config = dict(
    norm_place='out',
    init_std_up=0.0203,
    beta1=0.95,
    schedule='wsd',
)
Each number is 128 + 32 x the weight over the matrix's rms, rounded and kept within 0 to 255. Layers, rows and columns count from 0. Numbers have three digits each.

# layer 8 MLP down (transposed), 832x320, rms 0.104, rows 429-500, columns 192-255
078116147129141080157130143120152114101162116112174087106100155146168129075129121168152132090119133102094163172071141178150183101149138105115142167143136116097105116154195080103107131155132127
098140122125064135138116119122105116133187097121149099096111132125104139097094119105164150105081051153143154126128164115184145164121152093115110109079120109154051035053132075143093121071216142
132116179113126116123145093155120118073152152094120159138152112088127080097120154128095116129123170138093097090126155115084100188135113132128147141083079134168172199118147130111165130145123100
102127112091073115147170139133175143137194179230166195109094100080074139094125107117107117144121139074108136122097111171194115159134137086190134186142180141118210109111136086161135092116148125
117121178152153154148170099096119175124082127104127138146153165169102130137133133138098100155076073121098125135130141163106136159075118101227082136163127120088102151081191105119159154152131142
138154107128046088131113093164163171098116061159148164094163110132079196137114159156120094167117130090169099120177099101127164159107131187107130113125148147122111169124198094140171139141088140
118138107135173136114132151155101126085157144118133144095146177175133103132125161095125115142128104140127138163137137139108136173111124076093102132156104165089081093157020111160198135119080095
154057141143159164139039092108056098107172107149153103105126115058175175126103162144073157141123171135110110141066127106162111170083122189129137182112175091077124170145109169082134116092163137
087119108170100148125147103113144101097114144117075121120110137137190107110061098167148160154076156113079160093074125124069162066120215104145172113098158146068059146121084107145202115118137151
125123124111150140165092061119123086106111096118112099141075132118141103160129068053150119146110121090171153080231100163204195132185177148078097147127083095119134136140191112076122124097174129
133152087085141162107158199105184102103105113111161153076146125076149104215134137112158132114133133110072122110169063092124111057120170083085134067170132087104104138130137172111133130126092138
069176176127125146098067136157095151157168110145133162119146109197147119108109163117142075107139124066095126127086104155104114125086126129133121130129055096103057117148158125122114113052204159
133128122171166115144180122098098099100133147137114091169093124157161083142164129160132115145144092120184139140077166149085082137122115114162110128171142137114156121174192082094155064097094167
057033147155097116130102130086128109191093134088179099089153073086125146138145085137046113160063128093045188135113108132132051117095104147104072141147153122088068141120116096130130129107093177
184115145126138136135139102116106125138148133095156128159131176118052139163090165128159146174144118109118153162113137180160158083107074128150091129136091103125134113143143151163110091177093096
177102128111119147131160094135169112141195167117122173153098138108123093113166169164104133114211120145112131112082155191108080160175097089166142159110160134115147170117111139148107150156068124
121149146125097137089146143094114189166151130131150149153119169182148131117155166153156134188099116081193108105140176097115147163105164102137100141113142119139139165139134100127151214130183132
063137150105147123113093107124151138127207063107148132141115155099114149156097077147145080097137118087069142170122162149148171097102171162172159113115124113047152146128106155112137114117178145
144119142128082163162143146115163138140178154175140115101078114113130177129111166133089100179096092123145126072142129116198140159130173132149142071104073094105162137198156161172096162141093142
134066162169130131122169136095108121124107098140103112126136112131073187124100155106106127083162145146097101100086115086137123140114130140150152118072150236126178103118174144102149073109077129
138120098085170055135078160083205119179108164125087127188127136169108184139130097157121139099134165149147149099153128123036166102092079117199135138163122120118172180141144113135173144167152084
110134177102135110055071123110090107083144099184156110165130146109145136149095189153170174162148113158140131119184149111076108100114146163181093122121143123157164120117131109116112115156153168
102080140088148108161139127105143089108086115067150144139143114126160100109174118175150102107113113152146151158108133115107114115117089100167178151120132095098090094145124144155114131119094068
103181185127099162130108072068133102069114135145118129121102135106113082164070127128165183132121130095097163128085153170159124102103100023155109082094128140107091103098196156127144129126119089
173180144103068087153165117077169106146107162061100175096146161151140139077113165103147189072141157198118114066135107102034164033120148145153132152148175164145094141096138132118128119107134105
158110087139162136155076110097121182178128128061104090185149165155133100143125090075097128105082115128100088045121135127183143118081199117105161113078098117083133107077124102151091135118139108
125146124181127136104131194164168198123149089107090116126133164103180101082124133081076142121177094110172126172144147132127166133146124102144180103127120147170121114095156159117090165178121099
089133119082188126146164130105121115086119137160078132116166114153105154149166152154154120107111153068100105060116084146166119172133118101113115058150138083179069145173095140134147170117112143
123105064162115125179076106100089184065145134132188121173125127167102101139137132118159096126106116105124066157166071132155113052095138143126163135121140165134075087147125083149122142096187145
171152125135161153031158086104186162136086135144102120118089134085144123111139150156183115093087146127135124150167138150109064118107152150159126145166143102153124069159103148186199209114133166
126150075099124187172075087156128178185084146141143115124149160095138186105084127114129166143186086140168156125092091122074123090138159136088141180144197114154087133117156063082158091144135232
118170144096117096159130117164162124117107134111071138104131092119141050094139115152165086215187147097140139107113073150150116119080186109101105065149194136116169091115134143160125118078101143
133102151163129153091171158158175083120131122153090165135152161080102121111119117071149137179092148145087142110103125112138112098069127150057138091000157073152171153079115169083138125119151103
134152202088157168166102122157154160067172118115117098069190109123087075132083118072143151166092164118131066130096131104117087124117110124146092140099125154108127109141145138079190086107160182
120122133172114105165150110122178142145184101130110145121109097142115112192138150165117194136100112166144116113140115124107145160087066075098153121154150098115135208193114100115058118099132103
137082147088123153140105085122112105131082073141161103104083127174107118111065141124125153146095085132157089170139117105164170070108158141172157115090186154126200157125147145136161110119126148
147134141105180093126082236144180156162102174148171105129128055180079084117165142137147142091106095124178068119061125147135090180126097072134099142089105030144145103159082080102120138163081071
122109098133116093169153121141106176147169164196138127120115119089137161117127097214131167107148078116134123122132225184110106175057135149096139086100086199169151146114119100097105121190187173
150085139118136132190143163150051096163101118138175129118199110166130112075111170151123085150110182140105092135095104072126181146134185109165186161136125147113132117119100069173089177119182169
113104067109146124119116065130103137124104120104103123088130188132109160098135102075123147145133100135119167095123100097177140130080069164109103101102111107138120131143148066115125152101098164
101086111159127119063094127139119195117164118146068153119136141131171159110081089114133148109096084155094142149103153116111100139109185143106157121169156079140130140127108177191193123091112103
080159117157096179133121097088165167155142076156181127106197149149148102128107142157120069156143148166168103153072161115145134134126166136155139177177084152205087118141102183151093124080093133
167178147199154110087154106117141127103141109146105087131107094186088130189152092149080073159131095182160106158146111197096150115174141169182104145082088102059108157109113156095125192134121140
157092110110093133160096128177118076135161054189124124144087083106136171132168172176110177175163149134121112103131093180128140167121135135178134171116157078106155129148098130144124160147158142
124078100143098132139153150044194061131113125079168155141122143109142087108165167171138153150158121133177161184079178124134133154155104099107175122169109165156165104135141108099141228119126112
105152174081117119088139175166144086081106117168156169151137140133128100134106082090161088148138066101145181078179179180165152069085139081115103101137168160114127049136130154126103161162131175
140136098106117163097139144064115121085174064097130131116203220153119109191098093149091090090170148119093069161110085101105153088110087151151092115127157181081133100132110179135080128137167148
109138148083132101127123167133159142124075114152130163108145092144104132123139125122162162112074131126131092110111111164147159111108185137150134118095096102139088127109171155141126117134100182
117115137168058122158105050101127153178145127181176170099127168130078113089107168128170115078117079118110139091093119156102149145084193152122090134097112117181088121120094098186157149171124123
120138102153076088137066103165141082117128125153152102111126123181121088120095178156064154122090131107136143111131145140051097148155146145103132054127111105102135106132118125184037133145093151
088134151127102110124148141164179166149220172112156171117165191147093101216167184113123152149187140149100095124102130172092146122141156091091106074157135063120156133131161097159130140096130106
126105162105131124168077152196193170158109141135132125140158122139186095133124141086159107130124159138107158133089134147146138110128060109152189130147157191125133131109114121133129122099152158
149162114155149108093182139100115157123105162207089146112141080165179109138144156195130159169104088177134136114116129136128096093184132135112135130202151159106095144097098147115156139112187131
101109095176145114102100112100059092115084140168122122122182137124175145190122138131105190133125120124138130120185120149125167123152111102083153140143144109128161112127139116130073116132175093
130113129188094172116114080169162118124137129120183157154102167152138149142117162128107120111151148089181118134117147119146102081154255173092185060131120113110147128108119075125125097185109148
094142107101123159119147117191134106151136054114155098146147119181118116075162143139121123151104162136117171098134075137176160096161123096157038163076112104176139139098036157151161145155103123
150135139149091122110122101162160159122129178186079046097120129114166153059160069114133121129079203134125105155125151129157120062141137148091144129121072179093116122118139080178095136153129170
089099176154146163142087166084104116153161173187124118172128102132131102130157131140135092077104110103120124084077176103111097074138104143121121122105112125136139113108109168142091135123142144
104145096144160140125155090150170130124140099153139131164117113175152125136094174143140157148090157115157110129062125105109148112164137166104162161115146201140088117137095139179083138105141137
076129174106159174133178104097138158113111139190167112137123128140205083108116155187139147140167133149134151105093120171130131174135127120185133109088111107102124123095128145137171191136061061
101139139098177169142142162113122165140187122196088174136106106181184114113134167142120120157198099096127116122111113123105082081085146144180098102116088129121158121143087157093052153112129109
156162135079143148066098074118154126128099115143133150161126086142138092138130164125106093161129155188099131121126174077108110098157114133114103149111086097153165099116105093073131153143118094
136131122176113114041160148135137136116184122135114138113114153128112106140176164126132161166147115137119123141106067122177143091135088166181091145121132133156132121139065088106110146115136118
104107205158148106113102131103140145143081105124205123088136171130155136093164106150149174106107123141107115111160139128191154089123053123132164165181144103129115125067101155114132142129125116
132116163081122107082136134184140107156068066153109166123145130152199149184133144131119116165100142107129094109127116120129130164126077132146124119107089104087123136182127162126166086102076091
113026065128075148149098113150137155112113120119079093136067143114134207060079111122105165136181139131107149142155106141097105160147146127167116060101163161073150130154065130139152101095160125
117167165146101073107182085184166113132122187166145064151158184158107091113092158045135144087202143105149159156142125106202124174102128139142073152128170185080184062096122123113104159120056145
142156124108088121118166161138101169118148106032166155142119112098151137136145126136087112128111210095088164187131113159103070114073131123121100176123144122056141139127120098181168177132157101
142097131189135116156176134161153135117169118194151152098166097065106109178110142170092084135195110118132121149118114144154161133109114145117108120120116100062133102141144112103125140211146147
074116123128104160113118099166107114076036166153126107117174102137083139093096136195141107116086073159179150143094080166137137171103135090145115124117150064070127126118209089190139086082108118
148154217133144102137129113154136117162149122159144151158112131109134155064126177138049141093107128138163069104088124119142162111078109164162084083129098108148124121154126102132140178111223111
127154082159117126144105139136124132175113150088078092166066092171123126076135167093098084091095210110068133141040117090125107076057129070098108094148124057118106109120114155218156123100148100
# layer 8 MLP gate, 832x320, rms 0.395, rows 430-500, columns 192-255
110106131122169112087148101136108137115143170087115077109163131132130158091156153111166095114066095135062123085093139151156111135165124113062048191152092186161087089092085174085173122091128154
114168124172060162177139120195107158149150101051104102086116077156071092122198140148190206150162135139070119106099112091121131111145146095100111150106167120153128135125124101120154161068191148
168128157144108171119129085167164139083111128109144133096143134166167114122135123151230185153131186164132107079181153120132100145085148105172088113174125172167135193103082132077141153095106108
092119146133106165093125127150058146135110139138118156107133137125104118089121121140100202164098105107116138145172143179088161133166124143156136076179134118136050084136168161130120128114095077
155128129082162229133166156106105097099164178072140082106119129191189132119068161094158131102128142067120066132122129108112052070120164074131136131144079152116112139096173160145094143108094087
078079159115115118123129144096113127125103113075087124197116136103117134180164065154083131144119123058171141117125093125041125031133177142112114131090099127150108126111200120194080151102136073
098203146090128066121165142129149132088124094121095103138127123103103160147127219119164114096118090153087143167177071091131074108117115098133123167140096130158196092182134113104086207098160137
161155135151148123105111111112142135172118160148163109118146084121144145112103200114184080150137139160110107193155099134163115141138116117124140137177162068142133139082141126137121143147156132
101076085121123152146200058175124104090126103100089162129086070154113144112153095164125143129138151110105070172167146195119137169145178180131107119158124133073086109156152089150136155172112109
181076174100202076086132135132126103109146125130086141142153073194107123124131083125114147109164215161211153109139118128116142125127106120168105077196149159097164107147090128126129072153129098
114067164110078120140137132102120143084140113092097121140128136120096122102123150092094109110157177061068121094126112098121119120066074162086177113125170141116135185119105100120140084108114142
082177122119116154120106115137156102172160081101119121131153130091155158063136170090188142136115193087177134175094115111089142185138190122143128131069119150099102122111134103136128163098132188
158139136190182118116130160177126122181178083207115153110047159108137094148105130134066139135150112059188169125142138117159108145129122144178121119163163142140179128107135153153173090153108094
101170127150159152061127181185165185107168125140132099141106182080136074151116118125185103101116131111088077134153135180129135163108146146085157154127159213143138118123111107176136161095145135
128123085145117122102081122174091117171106136133127148218130149135141070145082115123145102117169134180122108170094161126187195067131161033139100184128163122136107150089121080111110133128113132
114107105102094166133115173100115153099132144159086145177166106079100106087106173124157112148136194151077142143156159128125145195137150113137090098125122144150129101117146170171104096114149068
080126121142144125177141123121105154074061157098115089086135117110104136126094128132134155087126146128102134141110161095129120141159134155130125100164124172204092147077152090114109129092127160
153120115176192179094133149132145111110120169136085083116153123121111149095118107080113082122187107092179113098138161113165109081124057113235083110150106154125104106104096195125116100183143101
123085129137105174117154158191127155118133055117148158133093165145145084129098138122122094113104175124042097091129109121096121192068112139068125131102134164087093112132128209053129103073109147
088134081102088154068167133149131152138076233171204145152116166162071084124129093128067123104082132112117156129133122113141111165126115131152138168205100119116124097197106120140140078115108100
102078154080120123061121120111139128095183158090166190129130149110090092154100127117120120129115169117132087201103088149127131123144125138184103100122136101090158142163154152132114077117174155
137099092117182181093110129110131086179148109159122132100125129093119109137152096149127144131175155129056137148182056115113112130122147130158122097097157177122126157131141131070136124158086097
124193143150120188117091172119121087159177091056096084181161147084090105045135084148149169152125200148129119160106096161082144135112140155162142061123116126109149122120147132118165123078117113
124054152136147133094149072142135123193089174080181140035095170159142172083142119128109116110084159123123100135149126135086162138104133172183142085152208143144094161100182139114153147152128077
164099136124105167143148169176144136184081102132102170167153155195129148161173081071113165082116196163146135133158113085158087137125109076115151167184089085088122130143200092167158105144112166
105154140138178101126114123202156074112171140153093181156132103125143115130091122149121122147073106136125084121167152154095115105028161138144109149122117111169093078131094158117073159112119137
089095186167137110127131098164148125133143137121093104171097136166130104182092106143123109164143130136177130107154140131140171125095102121126110094100111127157151141190144181104116050143075116
142135106109145095121136140055149221094076139110116136098192067152057132100116144088104045166047112151168126175119081124108090132081136164112155199155138160179120159154089110143127106116173118
121110099097170210134141094131130087099119132130073045099135097111148088133153164112095064180149156100131132160170156138130098100114138141097175089074198137177131121155115133112177146180154143
111120153122151203178132126130119079167153095132177088081138190130113198134103093150150183119175111206113159166102084153139154156213125129108129194145110151157162137093142118118161151162112167
130077127127161160174077135145131082116112149106136117132155157057108096162172123037115133169126163087102118180198147143085114154169102102125156102176070113125109192130162072155102149170178138
128070122103137117165150069149143106117169098165121140161123125113162201120109152142141096159067098140109117136114124139135172077182068168167155135081160156146138122125116133125094127134134095
137086131138050125104152167093158117130100087157157125135107088155128156167127164109154103087121131182154133155150082093138130060129129097196106159177096131138120190121160105171074078135140144
082134103117112179104173115170118132104132085115124111152111147145166109079164198200141138182128105081161085059140108138137113071128103161131125162139100120101121124087116082116197153153137124
144146081132137113096107145126160080082143108163153185135062160129140168081180084069135137153103132085113135119131162129091207133119159125127155120139114154174173173134107155098161077113120172
132105153107146110147166135112171113128127157109147183144202117158112079111109128075155115166127154089109081137114145065101200094094118100134096127065110180157131128130133102093077057099077205
067110094118126130091138059147162135139140075113156137073145131181191134210141128108031084211102137082153131187138151146174166142146092142089108090133074143118161113127180141098101086168120107
114123127117146131136164095189098197128065137094137090177098123148113046114125135132061046111119104133087142132210051136108066149176077104124118144141140117097130099092101159143135171091170074
155153177120119154173157185136117124129088152167134154174092056213144088126104078153104148160125140093085150109145128198153045079135129089167169043156180152084158167161135074092079102138122148
130069100149124040107099077115180174121143140132142101194136121209101160148131114104129137136170095156124078088175107120182150094170119127092160140156111083131141110118111090131119088125090118
119103110085089186160174122121191119154173144175168088096119134086118119135136154094097166140137149140118159147149155149120090123123079144132141146140183130092082125067125109082105129150128176
125126130148098138165129088134133157119151100166128127100135072129157133109074148162068159077149129213146177134101097144160150177117139144096113077207152149182156132153073156175123130161162173
150113070202122110178089107148162120127145100134117146134078066119141136163144105106138188149154117169138127117112098132144074165183106149087152126100112153145076159120101161153132132157164108
157047078111155214103095164153164139103128107085120120143110126104091107118130101163107109109151159114144128179125113150114078103146106169155134142136151167113117094131091109100147175142189066
112090014133144138151122122073092130112145167076110096129165159147108049089066129109144130120168161103115128145112160097181098146049146128146120129159094254126080049042115134141143144130100096
190134143157131130142071085173141121118120108150072162159153159159078139142149178130107153104121109107113144072103115109111207130136126103111132118150098187107097153102017078149072203147112125
058117081113101105106123155163118190128121113119127075145088123145147141165182170130069144145126113128154109163140117123091148098146137114050134142062156162167101090122096135153127102147105148
087117113126111121099092113108097074126140150108144186128092094086110129134132115157049100072138161116086099153135130140039125130171140090157134142136127115157097187185124191118145112185136081
162124155120133121156113211068117135054108129162113157132185116120113146115156117145149111120138133177128113113120118131067053112111122140152217159081118138133096134095122073131109106108140162
104160106100132139133105178143119153123112181123093098128083159127121118197093150159080079127121125156086159089096151134107073112122138132136089109062152133071098156158073213089109126104116110
194089083229111140169141109140109151089144182104096152172128087133093123147176114109140129136192186158106138105099089185199078112184124150097128156113115152096147142155119106144074116143109151
131123076150153066058112088133076101146124102174119133171146055103151170138127142095029051166117152084085150091140225169172073122122110108170114113142103139135121119114084147190121072107105139
149114158089123153112136148121156143148166116142126104126147153162108183110098178156130188157182114142155132125170142124150105132141110131127152083146132165153071125103162136159125121147184149
106134123131170206138082156146131132129136128079104109063170156096163140095111108146149206088167100111083115139119141086125115151142098135105120128117159153099127150169164135127165137069124116
086156123150108186120062087116125115113142159157072172152149115148096137138075168057166095091137118164120172197155178119090118134084129158129153103185188162143126134182141113145039096143121105
120155138153156157133096154232134109103127098138132120124148085151082125160158124124187153121148086137081136145082110113106091139096145124149134078121090195156152102107153153139132094085087117
134128097129097057095104141108111149121211082142090136127100170097113141134140103119134092093177112147110105156166104153036109109148114133126177116123179098135078101076119105165164100169164170
092146183091155123114064170178104104064150081140124140101181158150130079130126124097134192140116131100137105117150140134124140114158147088144149127123127183114125107150123196131101113149095141
098116142132155102079165154093145213118159054195147091134098149145165081118157098159123143157112080140131121138170067167139163132090121120130148127123170115102138076112103096116132119137187129
139114069137117126137140163127141203172169105152179137176112141168152200069117164238142139178143120153116137139102128120117087154143108125153125092153173090131101036155116084111147128126145137
106157206125172083111142159159105168102145083216120133154126122179171130161121133113190131160076153109128114116117160112142146173194070118088105121120158183055137163147060108155163181112117152
074120185164145043145110129030189189158035104133058104157121088114148142092151083076155098131139138095123174059165112149100075191089127120082178096143141158144153180175161178159139126121140085
112126153138142061108125112105165148080132139131091099146128115101126161150143092158067186120136167107128127126099102124145164166185143078120133071096144137105086111169108105112100160136095112
105141126126140115105098141123101091139057132076093134107153105121107154106147190134115176092161110118117159126099133130139182126105110120061097113091053155152089058141144136180130132129141162
124146158138159160099129112129165127120195196121169134144091124202111067122110078217121117175137209195091092112079102154140139160108108022155138086085144155142104111129130111132176154107149171
102127159111083141152115102125130129147151082153176148186137186179101081119063165120110110133129113122135126177067118130157106181143113126112113083119117201070175082096160152149109078180156175
153178106088074111123126098130091133153147080123130137185123132107157084095139090095119155089176127158077160141107110123142083135112162130132132134139058101129126111128034137154115141129123126
127151142140146148165156078151145148139148131148091137123189121091121143171127091095135090142087160111045125119130080143088148105142104131131101101157122095071091141093126104084151111140087086
147181074137135129179152158074083163067114086103126173110159090074100087185154097132157133080137145147081125179183131105110081115055090130168158165124135153187124170100126131130115118138169182
100162149132142148167223169114152166137091042132070157083094147174129129152068195069129133097108104132121141151117089168138114148132125102161140172139114205164130107198123123115140119112132141
109164120143201108099102140081102092155089084144104134162126172108139134144110181128116156145078109142134142158196102106094110091124094141146102118195127099110083099134112128108126125108077085
# layer 8 MLP up, 832x320, rms 0.405, rows 430-500, columns 192-255
132122111106142146091105132074122124168097124103118114083132105089126138170132166098115065167080159108184150107117150109106158153142107167099146114167135111066164089088137121083107123115175115
095071184139176093188105172132103195128079057090100169138117149100126173167121150071097116101086190098165159134123141097115124142114132103111154146097070196109090132155171067106116106196098094
116117102201138106106158126101168122112121140085151069119116144114101164224090076099127101094134084104133144150127132163086104137023128126100121149111098096049136124091109116118112106141117172
131203190128168126126072148061153133152143108147082109130112091072075137166124107114173111111109086134108127078111135114140171116105134174148150163141150128126096110097147109120084058122165055
106137142122152078116163074202106153144112109122063138104164161147104108161101047144118126113085128171124180139130101140159165120181077162091165146176149137100084155092138216074081091155157187
081120078164161189114121055139156193105079173146025143149102086166103135097138165161067167120134143097103122080141126113122131124126160156090095156119096082100101102104105086095177126154132112
117113150110200121125092089077145122111146149095143110125132179089144167119112147103113117150090150144086154126208088199139170116129074140115069101078174129105130154034164122116124097110166181
132099096165165157107204134128170052069139179130132118071097128114129156179087182125101129078091128131158187199106129138144122106152126124164151125108084103122175161224137163102136120177138064
132062122105184177132114158140159075088080162136128136079133109144120102098117098137102118188150128143107074130145163121197109161154151143193109127171144151138124084133149103092112148119150103
085134154121069150141103157111192194153115119138126099072122113151143140164113148118090144092105038098099092093168131149207094112143155114082144143076028114176077129069104160126169152141136102
130140120137158175143127083157129121103121116097143128072161130149083147166162132172109100155172124131145097102131174089130122105137094122214038113132119129166122093139136176135075113118085149
170113092149113166084125115154140137140117159162176187061145156174187119066115116139109146143130157095186116090182112093171146123142135094135114118158137153132195115159094192100116113093089085
135110176181117071152150175094104071059109125091120171079198122153099186156128119153055149099099161171106158036127118118128108161122101187134104099137119169151108188216101069124127096103088122
151101127101140117125124156125107130145151107157068103117135087138122178220168229089156098075167095121175140123069130075124133122133082163161119099086170111127155097139107125096145121156078091
134129102125160153074075128150135124171098179135142099164147120100208111114111145161143126132114135138158096146173115156140089128083114098053118165178117083143134138131161123114151139142175154
120050153143158094129136106196142107080136097097085127193063145143139168107155134108138130122128112105154077153110126142121146141133122104167078165121165171121150104136143143110169126168118133
170172133081152201122194085064189113126179124124171123142145145145155090128161124110096109190149096124156164123106137148124128125163140162091152177121168157113126110126101150114159114161172189
189136118099112094110126136165127122158115112111122183114168111168128159127137140092171141145159134131167101152163130106138118206149147166145035161159092133089120152089149130159143132172162169
100123159092107152162195098098148138088131162196111145149188124092118091141126109091161104157130077173086146151122176120180119186099176075158159083124157020129149133139175168124176085155095139
218115139130134107141167092093113139125050115126068126107132180160124142064093156098142114121101130158140121088074154110069153163119040140182183133120117113088075103127081196162156086194132178
094103153105156150157139108115116200164112174143144132161089080154117122090118117086131150142172132228117082176131137121137029092167088120120105103102155056115165118116123121060133112124203124
101136126097094119173174153091100192087120162130142154108145087142120113098188051116119145133139142119170134081099172115157154104160155176101130127112133159110170169165143138083146122078139114
185135083152126149168111123140078098125136179134096140185114147192138091101142073154053147126092162111063100182191089143141069209197081137146105066130166148139132095143130201057106160160107075
146143120129118122112118167163126140122154131161137132115142156131167136120074143103139162172107144148094098088071142088104153137089131140132131067126171140119082157097111117160149102146127133
112096165141138140112178100076103127120115168107122086107095116139132121074142085128129173126114122193088171065129115159104130105174076129157127101083138110162099165065132149037178134124106078
125065083110124184108102130092070098108099034125091121105134125153107096114092145081127133129145119129103118141118171159162120147154105067164111155128073133128075087076118116198125120157087140
105135111150168052121148103173128079113103116070092130171075116099101122073126132122191108121123085144098137190124143099113115135160154184137111142093136137085128153119127109132113177165107067
145131098095144127163161133160127129132104180189097175124160097137140121162171105175140131134119197180150108140113122195141064140144161122122149140170092131093160149143134083084145099063114107
158123145144107108153066139123153037128115143175146103144175087120141144224140096141070107154180075074088145120164118157182081114146175159104168130153088137070136092139078132121125193152164111
150167116183162077163151080144063114128152150186075122114141189127138141164094182170109205172155168179166198152113170158157169184136181180076132117132192184175176086044114153103162153099102155
140160122091156145156180136112141160103130141101112188066132147196152086109155108158148101178113082129107108154116103128129100135180134059136112129116159147120163130153137168144112143064183085
110070121121142199084100097127139131144148055148140089110104167126109146136120102073150158122134115078113082125152106139102160139159048125111090137107060083129186083167168082166116098169075146
158151149117160155139063136202126151179149115107141150085093140122082187178159121160058096181124100154168132109174061125097087132148106110087112105154072117104162125068138152094194199036128117
142135151186080095097134096128166151126119124215114135061154130063147114111141146067142131089119117096116138139150133112177151126121133105135119102104149185138186142119144172096139165120117181
135153143173147164120152077202106146105122111138113179133116073150104108078122124119128174125147164131141058160097115100134072088155106088136091165169111131127142112128102185162132123107152094
142151163093090148211155113152155102137129121156092091090142109123150126115155121087138110152056107072083192147136093103103129161087159093090110126118106145140100098159152080104152189184100124
155070126145099148168087091080143073125112220173116124155092040109114197044143097117114199148159108129131133070133172080148123128143120085123122100121108109146068078107111066122059127133099114
174149174138110142135168152133125111147141135073140099157119146089135159073104116117089071099169150093133174163105144186111154150081128124126137113193085140178117142122122126103159225083176130
096131126135117129126113115140111170117157128078172076180127174182123165132116127117091122118127043163155173157119149092139069117105146174166095138079140124107161049110169144176155114146106145
102172136129079128147157120104143159075143192155141113140146163094166110166144127150110086112116107098135189165121135154130088120130111092178134147150095149182112063160105192138184143211153142
093159112133048150156166079098130132116134119073132122081140140159190172101099135094093091139165148133151070111110132148140106106107153158117167184110077119138151131134050109105125111145166112
158113105104125149093096151081141145130104114132164099151078137094110137139135117125130158151131083078122132128124141151143111100179132115122110138144072161110141160111124187139122145148094121
184106075121081133171111135092149106126137110158055142185183127168169113135118155144115107091118121115132136155137117133159112176109182093179153156138182192185145121117167110146122151082124130
160156096109166153111165133137120118129154160097045088144120105100118155098136104136135131100176134082109169140123210173092144061154133125129149167154163123140126154156079127176102154142142153
141059057152120117116191150108127117139107155139146142131144180115104121148110147082172154112137099110068113169133153125123111075120129157113153147125093151182141142113121124145110130211148132
200130111116032138179156159113198081193127095132119179075097112073112130107094111094121135096131147190113148112123249143127086148194125122179203108158139163117127125147159171153199124158042093
056156151163172167047153140107207143102147097105139120107106149090117124133128108138110101150121142135150125170084150120110125157127098107137095144127121172124179138168153108064185047146150131
138132187092187095152180101105152134116133112131160114148147092141129122082117087171120122144113129163120100142129156156138097133118141123148148124163148155071167106161116089067151134067098150
155135122143139143150144128140122209193160156128133138125095108144100097130099128137138132123144108130155127125098199144150130096168142120180189182117083122105143122167094127092080147139119105
178082107113104102108146111134149077091113105137156182115094088120167129104203072079105106119115117149097142097139085087136178103090046135113131127152135117141125169075142109139125116149068183
152174155182156093134145110087156092132179157128074100121104108117162127099096126128117126130118128100176113117089075110084121097111142097101137181201128086133115095162130083156160176087101131
149125093098145104138129104125117120157080135173106144128152084112104144137114110104100144199088152052089117085124133182157050176154089167153162055139102118155075124151152150161093110144134082
119083144125134160133083154098147165096149118166080138101222047157096162120119085166128127092126105123147151205129175103142154158135088152139152109166159134143126120120144140111090146141110137
182085144094080071155146154159127113083087096092138114112109187094123136155166146107097074146123097118150124130104110131135117139125110127125131127081154137128146121159147126178085125149161105
131129140208088109119143109165149165161131178126161133096158139118133157102120169126131066180131124128152120122177181064120100093122116140079141127079139156102127137079089121129225114155070129
088152086183145130173130191176138175116119156161151127111102125067131131145135206106180139114104095118113075138145123088134120114118152093129119102116105121139137126088142113142160112132124115
089163143162113085100119144159149106180142154164091106137098169164108135124156086111095137168174125181058166154190085124136140127135109191168137104113203106117139101134100162203165097150138159
107087123110093191134088142074137103156096113173098100150155153142185112145151112145135134124094137141158119138114131137121157120154088163134154098182143078201123063154138132152112116129167143
057128131123163136136102091168133140079112090106159115194112160089140122123169123154122142157090105131202143109164131132137144124091123096133147082148157107085070109127137111193157157128099061
193157095136132084163113137180086146174086076162179103136097157112080197099089147144142175119111133186159066123106132101175081160142116130145113106095114160193115099103172090152182111110187130
114163171158169122142128111134078173085151124084125055130160119107113127100158119121188095134095095151112150129151155126105098145166111166100120127143174148165095157125068156168126116090210080
142150148132172131145125146133120128119139154165194105182133147164124135171144097168137128051153199146127126125127110117089109077121079078174134158170089123096136120154126090102115123153102091
111135197115164137072099125135083160140143064089083100093119131121161157104095087053070159124123137151102116143120124160122139078097140139126169154115087117172141141080118179119148123107128204
175128116157139145150171090147162156141179154062079075148156081106100139130156096151093177166160119120094113126101068153130159093109197168123104149110133114147172114122092159140121117117082190
100162063145137172088118099112125093092178142058180128177157084181111092093111134102132114201128132116157091165095165137146089123146161157110127071127155119145089098114151168112136163125160137
105180152138161155134132123138091098114184154183168131091113165121078136098142192115135124156163111064172126177112114156088178137138127153126173137149129120163110093112122196145145179092101214
140076132123160203120121138078107141148127156152122110161108192135109061149113150071162139103175138150093117097171086089117090168101150100117116108166122138163117098122110113156118126142123105
183122131141077127136068152163080106129158166035114085109089152096097100184156105133093073123169116112157062132095118116066104190131052122115114177150049141173078138099117140190096114144107135
200072088140172098161114109131128113135179144103105119103058133132121098174130083127082159130174140126075140106109128128119134096081137152089162138137090173040147119075092155123132138105202119
144116171094096183152165123065131126200121107177173160076182158124141144128138161099130104108118153162110096094113086115141096106196111139172101163103185069117133170080146161123186106127145156
094133114163072154116129118080236098169217172144126088117110103139157105123118146128118124059119122111133143101137117095122097107141145139180182128135128119099061114094133107162168153133175080